Each number is 128 + 32 x the weight over its row's rms, rounded and kept within 0 to 255. Layers, rows and columns count from 0. Numbers have three digits each. The size before them is the row's rms in percent of the matrix's.

# o: layer 4 attention output (transposed), 192x192, rms 0.273, rows 101-165, columns 96-143
# v: layer 4 attention value, 192x192, rms 0.146, rows 102-165, columns 96-143
# q: layer 4 attention query, 192x192, rms 0.122, rows 128-191, columns 96-143
# k: layer 4 attention key, 192x192, rms 0.128, rows 128-191, columns 96-143
o101 109:129123139129116154151140138197152174156131138119141100081081117134148086054107126208124091202135131112088133088161110129133091125133116171131178
v102 122:110128085149133101091152132123119116141094091114169104077119092100136099118178096116197160188119042127172112175147076110132163156156038083114098
o102 104:114130109130144099120104159158179136193087160121068123164160112126139155102126093136169163144085106140144107146123126101116134158099116142116142
v103 112:113125152075124127074151090144107158079190099168150117112119186202112124151146142109144202164113178141128113131122169105083144073141082147150060
o103 099:116120089110194115164108118073143123110195067113124114132134155124101130130154122157146188072122151113105141164096103156121108082188135179092086
v104 117:142166174169086093126110134109178121091090079128081079077186178102147142103135158166079186116069099098037165093180123088051139124141125113114107
o104 103:108133109126127098072140107125139093092096073121103092124169110090138120053185135169132147114123196182072078080145164150045127131164143099135090
v105 119:194207180085091124128109135129153205146150076122114180146147152048140135075147093154108105227098096163104178103152115188108128126075147118095101
o105 103:144136184134066061075107165124126139130122105147125191162143152086173070101120167108130079153093131146119144088125131107089106155057127136098067
v106 131:163166110086113125179155142131148137168145130099135105141044066121153100141167138161108176137080118120137121151104103128107076173201144157078171
o106 116:116135106164132119168109151123167114145116165073142079063141120109164083216129162116111110111128117122157104167132066091115099173167189197079161
v107 117:150085096143168078148101095123087094123118120115159132111195133163176098193085119094161099154155153143150106148104114133104080075110166150176115
o107 101:150110124083139126122139086135122130142114083154128161155109089110140138193163122124093111081146128134135167138138152153156138078146115107194117
v108 118:120105043180124135036103127104116071122134143170142109113104135117140149155161128179074164114209058120135145119203144132092073101178137175087100
o108 101:167093089152097185076108120079104121094159151182068069086082120176103081095153161157106188140104191128139123114209156125076092114064128140080131
v109 128:141097167144156176094114070194140082103133178104161102137135166115157127151090192129113120188152065169178113118161134138139152128139152112099151
o109 107:176120119169154218089144140135135063103130094116184133170149092090160198185149157085139132180099134102165099153115094090099144145130174069078174
v110 110:138121120110123118166179104155140158141154183119088151123115093136114097064148063188150103095099150107164099138079152125097137165159102140098106
o110 098:108131148152098131122133119135081172168162151095109115084168079106117105147154144139108124149084100135192127149071153118159110056148070121106186
v111 125:182106102162181164090185099102082128152123123143143113092121061138200086155134092185121107102106120174175133136135156131090092135128112169100178
o111 104:156127143105104114131135153114111109169082118116064084115152115123182060123148117105166136146107157172159172121097131144155192143131115212133143
v112 126:152083090144072118185132152130137101168178103109093085136183159127101187171142039148142081124169132154090145089126067096143147088150102170158153
o112 109:165150136154095064101161143131121113132136137151103105125152124146151167123089134130132102119113103108113144141114096105201138117138042144211073
v113 126:152108093139131099143137134139186089149124126149130130161107163150123184077185162139174042132075079079132115121124143130177183097120121127145176
o113 106:174088123076118136138171231099160085108120102181121177153124094150075139127099109088127131129148155097171110107095123129181122168097136125154125
v114 124:125074080145108148123106175102072099118134146138152100126130139188161136140183123150129101103171136190135146142113133180120102083177170078083151
o114 112:114071117127150177176141164114080117096111145115137093114125113146096187142105146130139142104114134151172082086147151153099110129155130119094133
v115 103:077126157147115090126080138106150141188111130091177123128109110069155139071157124101126129127122107120120075099129106135137116148123178097113124
o115 093:073167169132131166144118122164152125116113163081156104174118126156103088094196047133122092195093128146120126178130185097088142112102144131171095
v116 101:134085122065102139166156118189123131133164108123133077102110123099113118167079183148133065151144160098140099138148133057176145157162146070138104
o116 089:122052129111127107133136208121173123132172187058122094136152081120095110185085121123172108096149134056137167113110157092165107110146132124134076
v117 117:143132107142106136154100118116102138098104133132170083121113170082093081182143136136146063108130053093099060161153142114139128103160132163059153
o117 104:185128130068152105134154118115056147133130116159144139159097077109138086164159074110092110110063101087132136167130184153126075119138073166102130
v118 119:152151124134152127109125100067145118092099159124145165112116082151126133081073151106076122113118144142191101136075195129111140112108136140066144
o118 102:171157204166128155156147121103168183154134108142111163091157175143125146143094133123081139136114146097200158126172161109118124106108088144154136
v119 122:141093139174151119166097113137118151114158107135188133157130137121140157151104106091142131205141154103175130140097108132129102092124080130165132
o119 114:117113142122133136145081101058148127098165146141125128142114034150131209132090096141178171225152160139097116180116080157098112109143084104149115
v120 139:035112100101168143127102117165128085141103149112174146171160150143144160132132066061114094126144103113124119153096136126165156205116181076138120
o120 120:158150153157144155168146154107143112115106133172139079177092149112159146075135155152079117101122133124110151156146129114102099154150153135144128
v121 108:113090102086087150158121074096174101120152134110139141066130165080136125169093187110115121082115110086152151202144107154076117057179207111160141
o121 100:132107153199136157106153056114140120117157143145085104039145084140138108201180162108143123075067147182118087128120170142168128135123163155132134
v122 135:127118149147197140116148114119114115113136117112112199087133082139129103127144087163144140184042157089044171123145089070158142119107092122085074
o122 113:084115104100160129106154114182124125108124140152163146095123116131143098123182087130151101170101111120116151193120084142146126066119135159143083
v123 115:119119135142123177087105103106186139138060165142121129125078148145126072086143109134168112122097112151161102054125118115138124114085167121140087
o123 105:084134147134110172122144085099150113130121126139085142118195091068119145125137078084131112109160167138089156108110155076164116113054172202124194
v124 106:118140118183152110104163109116165043106124144126112154135092102144099115128117131098102155161137148208136129117120186118156091112104094114111098
o124 097:133122146144149158172138103121113159060106154182142097082124107160049180082103084122156118121199148147071154119188137123161095106081076159103091
v125 126:154122160117107139066095146177109157065167133110097146027148185151159150117114097119120134132104130083053185117129118108140088096161136179112045
o125 109:168115056116104140137163118079111176113189127124070093027100154142207109124155117141141132161055192095141106112177098142106134073133150122126127
v126 127:193149111170102153084090129154077148070160112140115124114132136057109161098101122103103077165130105148109110067106101177172152129131115070108115
o126 119:144125128136115156123144126101172140095112120146107102095144088082089135054098120120118126162139137106089155069091115150126149165113124092141085
v127 107:145166140127172112120155089121093114187147099113137160127190092107132119136137105071156124083161127179107151165119098131116158123101146132082156
o127 097:119112078116098116123166167164134116187168126115084182128105141137094109131136100107130195124106092170165123100166111109122135115113076133077153
q128 094:220150113133142189107132106126130144137163141128182139172124097058220130128174121061163066147110108143162149103117179174128086177099169081127170
k128 079:139070143123162142154124127165168073131107079083086083116174155206098107101022115112178158148178112101100078144072131157129117168205090130096156
q129 073:163115108157115085130114085099120151110141092173119132140110139197092147124012156098162107090083089120150138100081098147132131107142135087134116
k129 075:146128167097143221184107094137141176093147185123110139145133113127093137161086115149095131110141184170117117124147236143159136120115154151094168
q130 085:115099133138147107100100168173084090152102071101090162061067160170139121154160159158148139149121173164098095120164118166135107063127116131100136
k130 078:132137129190065111120135113139206152126107094109129090080200095161143185106120100135071075095130131132139167177162139056130116174139126154111092
q131 091:106125135082154150077162155070112152082087120172131124125090095088055155139106127129175091139140101146088142162140124138160192158090143131121073
k131 081:146162158147137152132130073131147146115166106119149095114171138073153136178176130142134129118107148122105149106136173121100123119087155100185133
q132 087:147200089075128117075163142090157121108125192158099115073102144166069127133146117134133115129169100077127128154106120135138101122130079114090069
k132 076:147168132112139112091133152128072139189157141111169167168113148136144087143130088156111133093085141166128128082179105096109120079151149132197131
q133 078:053149123134142098146129172083123115136105106135136172074164142101110068148107144123147110085058107082140151134147084105138143088176131120194132
k133 090:138113161120129199037071133172075137128149118103169060137125150150152146128090180116110131187157113184189141120163132114158105155117110109109124
q134 092:126076166136128138171113048129037143103138146116156151150143076074150132124150135178149088131153168163175174115113133150151108119084136141140179
k134 100:159108126128141134144110119098173125151184111176167130150130135106142113106085179082143071086146117066084139085091209113089126170090152115145144
q135 083:187108100087169129076134134137114094095178134153131131127066112130110142141198123166109121093143185129108122150167124196139100114092112115050105
k135 080:096184130092119138156105113159120201144084167127152156174133159070127144156165083098117136134111133124100148165131091124150119130108156113163118
q136 085:152114136108154154149141071130134099172152105124088102160133159090156189110143201154180159148111128119182062092173151156112174187123166147113133
k136 093:136229144172120138135073179129145140162193112049129126125117138151140144095191068127121139150115142111109165163119145141108095139116112127164121
q137 100:134114079059146101089151150104132084106100128085117135083166132157150129160114160108099140136105138145153166152127145125171128111101111152106078
k137 113:151180168179135158154126087109090206050181195170160135172112141098163106192120096179121061101136131135073106094171200145067182063083149118148191
q138 100:084092186113109137101104158146162096188150101119099131144092147108136125127099120114145153113174061109111074065150120190063151149073166137176119
k138 100:092093104143151120105129103089112118074155079097136149080176061094077131057122123170155163097143124138101066131133102098098110146119164113143116
q139 098:103101144144117066159151104131090130140089119087119134126182150138131228111141198129144149123109126128190151108142118108131158153096148179110165
k139 094:154123131055091123099133146105068126192107120137139125145092106176139069154097108107176111108121176185141103140146177159107143204151094092137091
q140 112:103133161159121097126147076126157162187134168127128119126192158145192122164111115128200102167170142069141126109074149119117104044072195093177110
k140 102:135182115120148170154137145117170149139097183188151124128142149140145129165023133122119114145105081115146124108088156102128165117124056095075054
q141 112:136132085155151124137168162108088138082145174079134148137141099187072124139143060115119130064121162128081108136104069135177122159139153102185090
k141 114:143157164153114138147082136056092164096151146110066137159128115098117138071165120144166154132123246163179122206121087124119102086128146106141148
q142 112:119152141144132092140173102121152199130179169103138168136119137119114141113113112110141115147140185134096150139093128088076047079182110145143048
k142 097:155126130087140169145163143192160132144096157165137153136131162169092152170155099184097091109104089123135163085114085128144152108129203155181126
q143 100:086084152166120167158019119159189074144159091112131149138090095084166084115139099058112126162148129166151151142120116154143091192101137119124089
k143 130:142131157156187139146124139174123121097192145118125120147100180147194126130118114108125119096175119113082133129094155142114156151136075069165124
q144 116:102128127117140163062132183158093105098077131139184144193113104104108131121180145136175081118134062144103111101116124117164188088125139144101110
k144 113:101092153154132107143054127134161099076073156113154141153193125100129115143170134149074156148103050136167119148133162044154118105047183101142108
q145 107:149127121090159118089097112075163120159157100186159128191096123130190117131089185088129165154140164124120137153131119112150163135138098079092081
k145 107:146132108105126125150117163127147124170138153096209161152147124180050156125111126114118072151162090065129156068088105146111142192123099141142161
q146 107:111126113088155138131121122135129128127088075149136157107163143087107113155113165112121128140111064133162137157099136183126118069109105140133164
k146 103:093103100101165121098103164101178083151101115087176138145143103078085095154148131107073106118150118145121127227117123065185178173129103115159100
q147 102:129105123156074119136075106144109122118171102103132138131141166139131118150184101134144117109139173160104167178110210093109110109106124119182146
k147 111:080077148157117138169141134132123122113099082110162136074154130161094167082121113137067136134172087181070148112092142192171118120159071107086027
q148 107:135141150140123124135147112103164105092084152159084108096106078112120155167140113119170153166147133114129146087110190169176190150095173138166180
k148 107:107129153136154091167139039131072150084104137138111084134126132154148170145127212125116090125129086139218123114174121135184105104079082128089198
q149 106:139121106093019112098144152205096124161133127077102096122103071141150112139118077160159148155123113112136108147138141145112064156142098176145073
k149 103:113078124128127200073124079119148109099134135137124144140135140136059165166159120123136117152151121129140113095135193143102191135155154142172162
q150 112:075057127121160178099123094117109141099115143081163130036102125124180159109146116115115148177099148149087053194112164125124162138137139147136104
k150 111:119175067167149145096069146115106114075167154109096078053117107085144107058110079109115152149110137117103126184133138069138120173062136112165093
q151 114:117125087122139142137077133139145101111144101175131053110162182099154192154136126087166126102171114092144151061111102095200184150120146066214102
k151 110:173090136166145085153147062097103123093118083154119148166121117110102109173109102110120139145140157120164134102140091131132130091194087110130142
q152 118:116070089188103130106106064150113113160092151108143116122144076162168121131124157173163147162121146140199088168083075103188073134118044134129140
k152 108:130121148153160183089174140166066166155102179136168148105164097129180163134163142126069120146146131131132104177150166158136166150171118098137135
q153 111:125145124100113134148134130168149090148145110127146089152138133095104130133109153112139176080152119093126047165107165114045155161144106113091166
k153 106:191163102071110154149139097108154140098190087134164145088079121126094118117101203105123109037115205102073134141100190128123075182103113128109135
q154 106:098168111153119163169089129096056131145165094140154121140142101101163176077043144104124128116107179050149130108093108097172135171128148084208085
k154 110:124107152136195100179141152092112112135146136102139120175151111116134218054130092165096043189125113133148139140080121099160155120202149175147097
q155 112:061098161090171169113131127120115094108112091146139174182074076101124091148139110124166150141129113166185117123104201134159135066102094173158099
k155 122:105169157122201056165140108188163159159126183119128178095103127108103134167128145099144118149120104079159177140129095178187073090117104165164179
q156 098:121127095075089116103155183100151088102094151127081081109152127050160111131060169162078128083069113083145142092146158150175123136123208124155088
k156 105:109118103131155099148118108159167108154125108163077136151109094083109077134191142104131136062121096138133131104137190080128132138131170111135184
q157 106:099104140175133145124114185081087146118121165133071111140103128155091140062153111139091152105182143123106087172132168149177132119125101108142138
k157 110:145160190131156168147153115080156146086155146071032118084144115141139175114131104161139073130059101120153098140145154103126088129096088135164047
q158 108:151173123113126111046131068122080152164160091126133142116091099056183124165147175176102079071078100129135082121137111090149137082104104130181104
k158 109:135101147105104136115069131170140132130132131118145231149177142122122163151205144121169173080121146123161135140095141117105143138132182183091114
q159 095:086119145154115115180123164105074077130123112099147213134093104158099150140114100128160134145143085082127085097143106195188080104177109129138234
k159 100:128190174171096128141151062167142138106107148107121142132157111151150154101107184165121143108145087153107148094092146057126142094137122100116120
v128 088:120077101129082143191139176156121080114156147170124064104145141176135162146109139109087098129088125155117124075095115126168101111112110135111095
o128 092:130112086179116132111083142130120125046144177136147093128131116122114171141119113146053149194063167189100181113099099181145177128148122106185126
v129 094:125131117157101125138095121136135127142039088139116133121112140119137106147105094136137170139101125049186126181099160114109087080144179118121084
o129 094:098125188110117121179119142125138088142106118141160218129123142111102103092125180151207170142144153151179093174102129132148086121090152115134094
v130 097:144138162100148115135119143125125089077189123165129146139095129100141136062116081157171146122081073151097137087109161091130105122112120148086118
o130 101:122101076091097082101080166108116099163111175173094129097137170124119083136118094143144144165109066118127170121157130160089163099117145127131121
v131 101:142165137095090136117103086131105131121045119060135151147157100107142138136130103112099131153126081153150162159114163147132132145132144159075053
o131 098:175111106103146153147127152148095113087133072092110109171092075041163132129163142124125139133195134099194087166189118097112119156128199178177127
v132 090:135114081127087151076098136162123110118142119089143145062119145130163075157112134148123149112098186147160141158047119119080077098086100122106198
o132 092:127169100175113109155095125163171134130157177109157124062159125110163126103177158134122149162127100165145193137175113122143074068108128195067123
v133 093:164181116113103072133117103131142088153115124149150129104118120142142079129069097170144095086097121122107129129137118077139168072068140091187130
o133 101:159134124107127101154098101105139106158146153161132191068108155143157157163128142144155089164117153169160076160134132148104186072099166082090094
v134 093:161207123162155120131127103139152155138063197170068151121114171083096133082130132082087128131116141167161071040104122101134161149114124101090085
o134 097:146151173070140132216172111207100125135110082149071146088064130089108140139129083093121093119114088110090090135135131140087147100159084116171066
v135 092:117135120093145129086185154155152141134027133111146184152104114122160144105115124192106159137082085164113139102155137163175107069056141056118135
o135 094:140091104179140179151150157135142135042084151140162102157131101135079099085146148166132152104123142124096117182129140134154132128139130064086144
v136 092:133036127192116135079131089201116134086173120162091132137070139143106217111079120111121100111131170096147049124079175129116099135158117077146081
o136 100:160195167119120091103103135142143100123134129132156180206078124140118207144108162128079137091120090139109090105107067175127117087154088102129144
v137 090:149150125082137132167128101119109149156101170182110070085098136064059130063117153147161133191127150117142129082101088148172136147113113125169123
o137 095:118152076087151103140083189162053092188104129163122082108117131087089091072134093151154174144064100134128071061115101132141136118107122121122101
v138 100:161168112150134129149126149147101130120192099124103086154075125141180122161095147112167153148122158192128077167110144097089067137106073142099109
o138 099:202108105166084096091153108148106145176201094125072030070096148102113132166132135149187139107142163112154157131091139118142101100138103136097093
v139 092:100110164139127154112146162067157111133105152167054098127158129134138104166110144178105098095121109139183152118129142075137152074128216087169080
o139 095:153119100124090148155120154120144077102151096125118127157114108151098140140050145120159120073092137141166222186109114142109137160075139168156123
v140 099:121090111164157095129082116083098168089157117122133136102097144091080087137125160057166114118151098135090055181079105086168099143128092052112148
o140 099:140105094076127069133074080071121142154162122102113111144094108142096148165142111106143120075125141117163071142116067102186115138158133136091144
v141 096:185194112128118159117181052159164124132091107131119127098080172103156101082115066094126136115100085190170166037148119123114113147061152158159128
o141 100:125107126155114126093100181144127147118113140103096144095098118166177028075152054095146140134109080118115078104083161122102104128084179101144111
v142 098:157092104177170104091188101099098137096127113154187160130093119141121168100127094130123094210140131109059079127180162131136152104169132185054122
o142 105:142131146102095152049086136102126166182177148140122137196189134091151148066126123159146115063101137144119117086178126102090163085142144128129130
v143 101:076095107126104052101049142126116066134068153099113143118052145112081116109121142120086139123112120100147064119133104172113123176138109133143156
o143 100:111106166106091160155079105147101109109165207051079116115086088185103169138114149185110098109124127077139111116151125091124083075171136129171176
v144 097:165162132093100170112170185153165115113062121116124118131085114199106117143152142122079130154081147120129166134114157109184165184131193122119105
o144 100:139147154124152127150092151172137145082067115156097115107160134074126128114141071118093119110109197100134152118073126119088111101116150165137161
v145 084:116094116049163097172093111116125067135046152139111108164178146082102117105089139147083156231131112092157113100122133133123142157159115115122067
o145 089:090153145146114158173106108157092081134185072116145090107078144116123128109100144110127198130096162153139100157043157127134141154140145102158133
v146 091:136171137110123166123144107085043136117105110094108124118121158123121132181179050127122178136116104127139091183177159175123108140113182154147115
o146 095:106201180112147134149094142114139091146099145107114138113107165143077135152175114187159132122131142141171124055188172122144076187073091154095172
v147 089:064165108083087138146095130130148140161122125081122157123065113167176137072107114101139100104127128100179119133115106141113093083091150158118140
o147 095:102123122140122147174148141141110110141138076060152102058062162086126103137148115112191086086122098095075142101148128086161102130131167156155131
v148 090:109166112102123162073185093126153190141178121122152153141123198165123092150122202075141152120014176101135101125084112194097098122146152139095141
o148 094:131139124145130162115228118138129131125116119111187128116112160126116095137136150070146090140202130094097141127081120142086166064148101177092164
v149 099:138131142179138150155140149130101118179157142085124148184135136138106164085159067098119170128176146155097161137125106121113099122117131123132115
o149 098:173090104126149124139133095141095117169144166113148141132104075100088094176169153148105162109173089151135111164151107161127104062073095188100072
v150 086:194119163136088112166153134094131152104150069115097175108094161116155158162060072095108132168068173145119065116127138093120114187109160089199123
o150 088:168183153113099054150097099131132154052149075106130165092152156115084097138039111091097077145141164159083126068131146072171110154115127142141110
v151 101:134120141173094156106144178131147098191113124118133158149117147122044170179138111115165133137124168173120066097151115119159130141063127120127123
o151 105:183158103082106155126131143168133156144152138113133127147115144147104180127167120137177127082070115094125155131083144107122151192104159128128057
v152 089:174164109120127096108129064145084189095133139127142089160079111101167083153158098157117135174184120115129134131186145140127164118171089133106094
o152 099:118102175089121048090119121091119202173173142102090196166126124125129107136180163133075154163137122154139074117132161135077094074130182187105100
v153 091:147148138113169135116132111106159123134131153169133134117175122076144151186127190129144142168111109214149141096169114130137142150125098146161129
o153 095:145095124146154139100141136126137161098115144157043087181165099156146146153177129084164165155072058119093132127141189123139095203141099160123079
v154 091:105151140133140127083132097083119147151142135141095070127048139067131115119104141147126133136077089188138104109127090144150125166092106103120152
o154 092:160127133122145122100109120112108155163102113118097111114084105066155108099142085171135102138131134144137145115169148110073109167082152145067146
v155 087:134132151088126102167088126100091092151047129138106117119179145192099174106093160169131154182159122118097112139117154121168158164182171149139144
o155 096:167098131096104166144095109139105019110068087167096169137172122172100131106091168083156175146155169089078126112118147116153136162163129129126132
v156 093:149086145168126087097139163167149079168140100122128082090105114129160138104149130132138133126128166122184156119126151122149224151188114137120093
o156 095:173147157142160103147143072150065115098093113180112110126175097118132167151111151068136172110088135153110165138115067125110183107135081137099096
v157 089:097135054120149114135145143083160072078131107160097172106151184163127102081152142202144120204123138144147134100103129134144055106107159123098108
o157 088:092104162156078136144099162096140115086188113213102165128128084111146055181138138200146139153088120116119096180162132153084117068167197143120063
v158 098:196113165154114128111183172134132185130117110145138134112058147172115200102093118167197103093128133140094152158099144098110176124133134110141113
o158 102:207098106146113101186151168150122175145090184112087158104116189224140133130150148168149077105156216120111084157118115100129115112110146112128168
v159 100:147080127125118121088169117114093167117130104106153103141105145113155218126121143126125148137180135119105164128108141139125107118103068142119108
o159 101:116123136151117134148153128136102118117154132127101105103157078124117116175131139147101192134129117141147103122203137166071109081145155153096116
q160 072:085138086087147094085136123121102182146090127165151125096099215181166103126155075159139122135163069112123131106107106166093089168119076108114101
k160 074:103148115124128140133102116095148132143143137158166150146173050159118142137153127112150118071124127156145104127123157105098133166120149093107184
q161 073:136138193113102123145175090175129142071111163112161117113053120210111136122130086145050149155117094141073147117113173148080187148140042105115106
k161 069:103072116174129090140146165149140196137108111132113129111110160127113116155107107054163125156167124116149143109166089173150133128144065092154165
q162 086:102102144125159120104115135145095205105140151122156123157107169211126142118128080133166120158135065127102162153106136152141165113155086118171117
k162 079:152083117124161115095142159130144146120135118152195145138089143163155136103101090118101109199147124077071133100155112154150104122142092086145104
q163 071:138141142148072075116129143160149141061159083107103135147102129142104134110097088165110141155113117150069146087116161106095113123136060143163094
k163 072:166140082116190140134149100161123128111064157084146095146170167156141151113130151113081085186134136091118128189075133108148145048198120124106126
q164 081:134127139132120145099123143137133190077152107108140135151098158220139101167154078157099096136145077114093129133110159156102127136123143121112108
k164 079:140079109121173104140124119155101116140184161151177109158120153179160148119157140152097119170154084127118181149112109141173157125139106164153133
q165 102:130134129125085122145109131149181121104151092115155142128096098065127120132128119147089116125078082144079184092154123098133134087135066137151100
k165 081:162146128146156170100123149143102135152181113145136104165144176153129113100149164068126150107095129143128071095131106082080135128073121159131084
q166 091:137110130110102077113080126118140141099129139135175163100063181150142099173144068147066132078154123070102123146101119131130134132148071084191150
k166 094:096171118115168098115127075145139084150126170169077138104173129141120115155103137170141107065179066152224143171086119086100134099133153136136171
q167 099:140129146121085093136108152128152132126093048168122102126089122095076149101116167084137143120149132091093144113138099132113089129120097120167131
k167 096:117165156119118138163088134092095085167155137118109136146136080109102095184124130137175143082120169165168112104196180087070128133123147187126109
q168 112:151166131128174118092147109161093050144098118089154088126165156040152202153126158127184138118086148179159161099161144162120110156152116118136143
k168 110:133107072151170120122083084164114120193111128170169179102091149210140137091171130063166118099125169164171150124149204120141131156134121101130104
q169 100:169170099134139150142114126126129119115152154113165148141165102095152150141134148113137146171084154147197057163117141102150169110081145162134112
k169 108:078062113121137165165126168174084141180088120138165128112157078160191123170127156135099129159151145156106179143068161107151131125162127109146100
q170 094:139124148110122099105124146126157078182139065174108153127122113095131136155168144114146125147096156092134183084127127128141107088129090131106059
k170 096:087116138118166079093147093089135113092112146200156098123126147138050114138095135145164130083140095067121128175116138146085129154133124105184097
q171 092:093123091104156179137123100104107108159108136088133098096146157094218155181082142095132165148099146156129125173123093143162119117113150092129185
k171 109:192186115125146160144160122158118131086153148134181107158130165120186116084124181169110090168174161141109161133205105159148109087121119096151177
q172 102:118058160147135162103128096201154115118118139162088129129133119158086123072138136166111144092194108124129120142099161210116153110139217151091128
k172 098:127079149108140152121183147139080160159130126188113157115066087150162145142116136087100104143114120105107108150166148162089110187132113106143085
q173 090:151108085073098110093151179136094108104129128122116104137098118141174081145211065088123153074112065142085115114114108145134216157094134116132084
k173 102:068072160080123146116157148155161109129123112049105198111117094106109096043128164156080177100119146165181106132119124162164163131086128127133134
q174 098:101115122167105127147100147117165120134118132127146143163087139166142152122141108123128104137119145071084172100119098072101139068127133119171125
k174 114:131129111135168114176155122124141139149160128108091170114129116117101143094079111131128131142118108103153091116114127109094120112137127200163116
q175 099:094159112140136112148078127127158063166126122130164157152143140119109132072123134153117097161099153140102128163141137221121117062105146164113066
k175 107:094161173156134137121119098148109122147165124101124103132132133136204149151154140103027112182126135066129086132129075173159160094150158085125108
q176 094:137169111094159104129139168168138176102181163118118193156158179149098159112115094066150143143123108140108112101109117101166141115131141123125159
k176 095:157119117170130099164116126119160119146128156176040112101072110108201115132147074125123158139151223054144152109137156153151087131153140207162102
q177 097:123195107169160088094159068157095159128102130188091087101120091056130108134051178196132129172135179211200117164167105093105135098104089097118098
k177 102:096126134092095114140086122076124173134138140160113084092127112135196129140143164116156074135150118139172174140107065148152125112103200115066094
q178 104:157106109145056125150128137129148072175111098166064080059147135088114156106080167120141153169127115086137138090097168113104079089124123165142151
k178 100:136089081140139143112152106156090012149100160159160197121118143120131097110178201184124135142162161173158163148074086135133114127109123106164217
q179 098:145160150129152117148131130145098115064141088101173133155112120167143182170145142128160175099097089196125093147160131103167132126192126175149092
k179 099:127162137101097136191152095083111153152166153112117154102169189118066093149124138179158132113147094120137091167104109090156092146143097141119108
q180 117:157099156194107109060087145116144144034087142145160107129101174195086105134177096179114111145139135090074172160102105116116177096090102114170136
k180 104:126163132122141118133135108167155139089122104097084078114095174146137117051126130080142141139144150118083106097124160141132096134124077095158019
q181 098:161163111147135182105160110092079093096161095098136126169164086070139141175049101135115126135086152112164100127128134091095090125115068124114165
k181 099:179155115132109155065124084132142147141131180154132082128128130138122101134113096068079117127052100064162130156121147102131163135108234109147157
q182 099:124091155162116139103121083141079122127083129047128176110161055063144082149168158184132150114108135138139068121099168195118142084083134122173140
k182 097:118139142099106100099160090127083143151110130163120109128131127143174114123175146209044105188121116080106170128203142140170171072103171126193137
q183 090:156083142117141114118141065082118110125142172123085169119110156151116129128116175103124160114099122086184100146110091117178105055111163138135143
k183 086:121169092178138156075132080169098107122172128121110159090120158158128175027144096140177116132074066150177134171106136100119100084096083163107098
q184 101:173125116150152183151143130139095122176177108150134136163113137146131097163126129128119111111145177170131109159105211065069036180127110152180098
k184 101:155075086096183135103088143174111134119136091124130117154098102119057097121064131092109096149161119159156132166100128083108188085138103124082090
q185 103:134085143196114107172124111198172150088163145066064169078108101196104149132157086112144116152162165187085085120066117141139148103109134146112120
k185 108:142153089140120106118160126142130153116113144105152134131127138171149122106122061086117088134146129116084137104127123147166157094120084104172179
q186 103:124127139133149067152045140174108177151132131200154110119154128082133132109160106130129088151117090107150079129084142165081100134148145123102140
k186 092:109175111128135146130121122103148092173149070166171109101147168094184161122181163191097086137154089087166130089157125170074077076112164158122189
q187 094:117129107091136142090166134062094117106087081155138085156156098112085150177115151130166194127121131119143133074128131090089165198085186108134161
k187 095:145099093105126132148129142128108141119134126086105121141114165117207147148120151106085155162175081157140142110132112096157080154167138099150132
q188 089:160062151130089097114108124083098105081132116181081093092116104133085187144125177143137146194126112079075170128122143132145098182103113152068169
k188 097:158113089139108112141159096160121167113080111099120128108145117139176135091110121065139148131074096174092145147160045116135158093097122150172127
q189 098:137177121068107119153132097161115122143154190142143118114112124154147145145126155183120110111114074157165144145094117113167166103088109187157170
k189 101:081128139104117119174099073077167149125132156153115134136109110084121151133138124146074083114143103115125110088087120136142124121098197102140135
q190 091:161148117136080165130157152107102124085137120165110139156164180048175124191075160154179137125112139145169135110035181097139183111147121120163155
k190 095:096136079043073084083070147156090153191084111099186057171187117100144116086156124127145097160201161167108120134109143075138147121104185120119195
q191 098:150085155163142127114152106144125093093092174143134143125192162119143094151127150132077146128170154136137098168102099194100137186117113060122148
k191 099:101136146130112126131118116135128079166141154120218122193163118164116160136077196114133131104124078131177109136152157051128146136056157103134111
v160 100:128128145178113136112158118111131185137070116142139101129106099141152092098093083119133144114152174084142082131062131099169136095126125094099118
o160 097:157119134192133121122164142076081133108154173114090132149148118209106181187115143096132094094089164134195125115155084121077093098132160164118171
v161 112:189152145132157164160152161106143150130122141100159177134122091184122141079140128112090109113082091179131123131199097173143131133155130090124129
o161 110:134103139159082161138169087139148121157097085120105069135123083037146160102136181128129149168099126114140116111160141172145132155156173168142128
v162 104:113161108162122107143148138134077128059077094140091120120155079188117103095129173133121159135188199083140110126068167066149212147113102143113153
o162 108:174140109133107109133149097119116124075107109086167146149120146204108160092156128201125106162121100103176153155139092138188104189127083096110129
v163 104:161133105138157119153130175068142153165131115149160163149135096145095165114140141124159076144121121106135140155125131093077163172135192147163111
o163 108:205176105147119106123123107082166137124155127128156083159154185154102137163117128130129127110095155109125136129105154173106081130161086087127179
v164 101:098076133144141164090134094136152118137156124133160061119092151144148165105132081137126104178136126115102168061159134199188089212169132083124080
o164 104:129100055126177173158076175127129141186195147123111099094104190151142130129156095055105121136142132110111090191122139111138111115130066071156133
v165 124:144157097172147094176142171128147136169090137113165163114144077138154179107140115162145134169147103171200146175091131137098120120103151114131159
o165 113:140167058082152096182164054136162108164135141159110155099076112199064104131127180203079093109113149138168178097123168126145085149146117126136162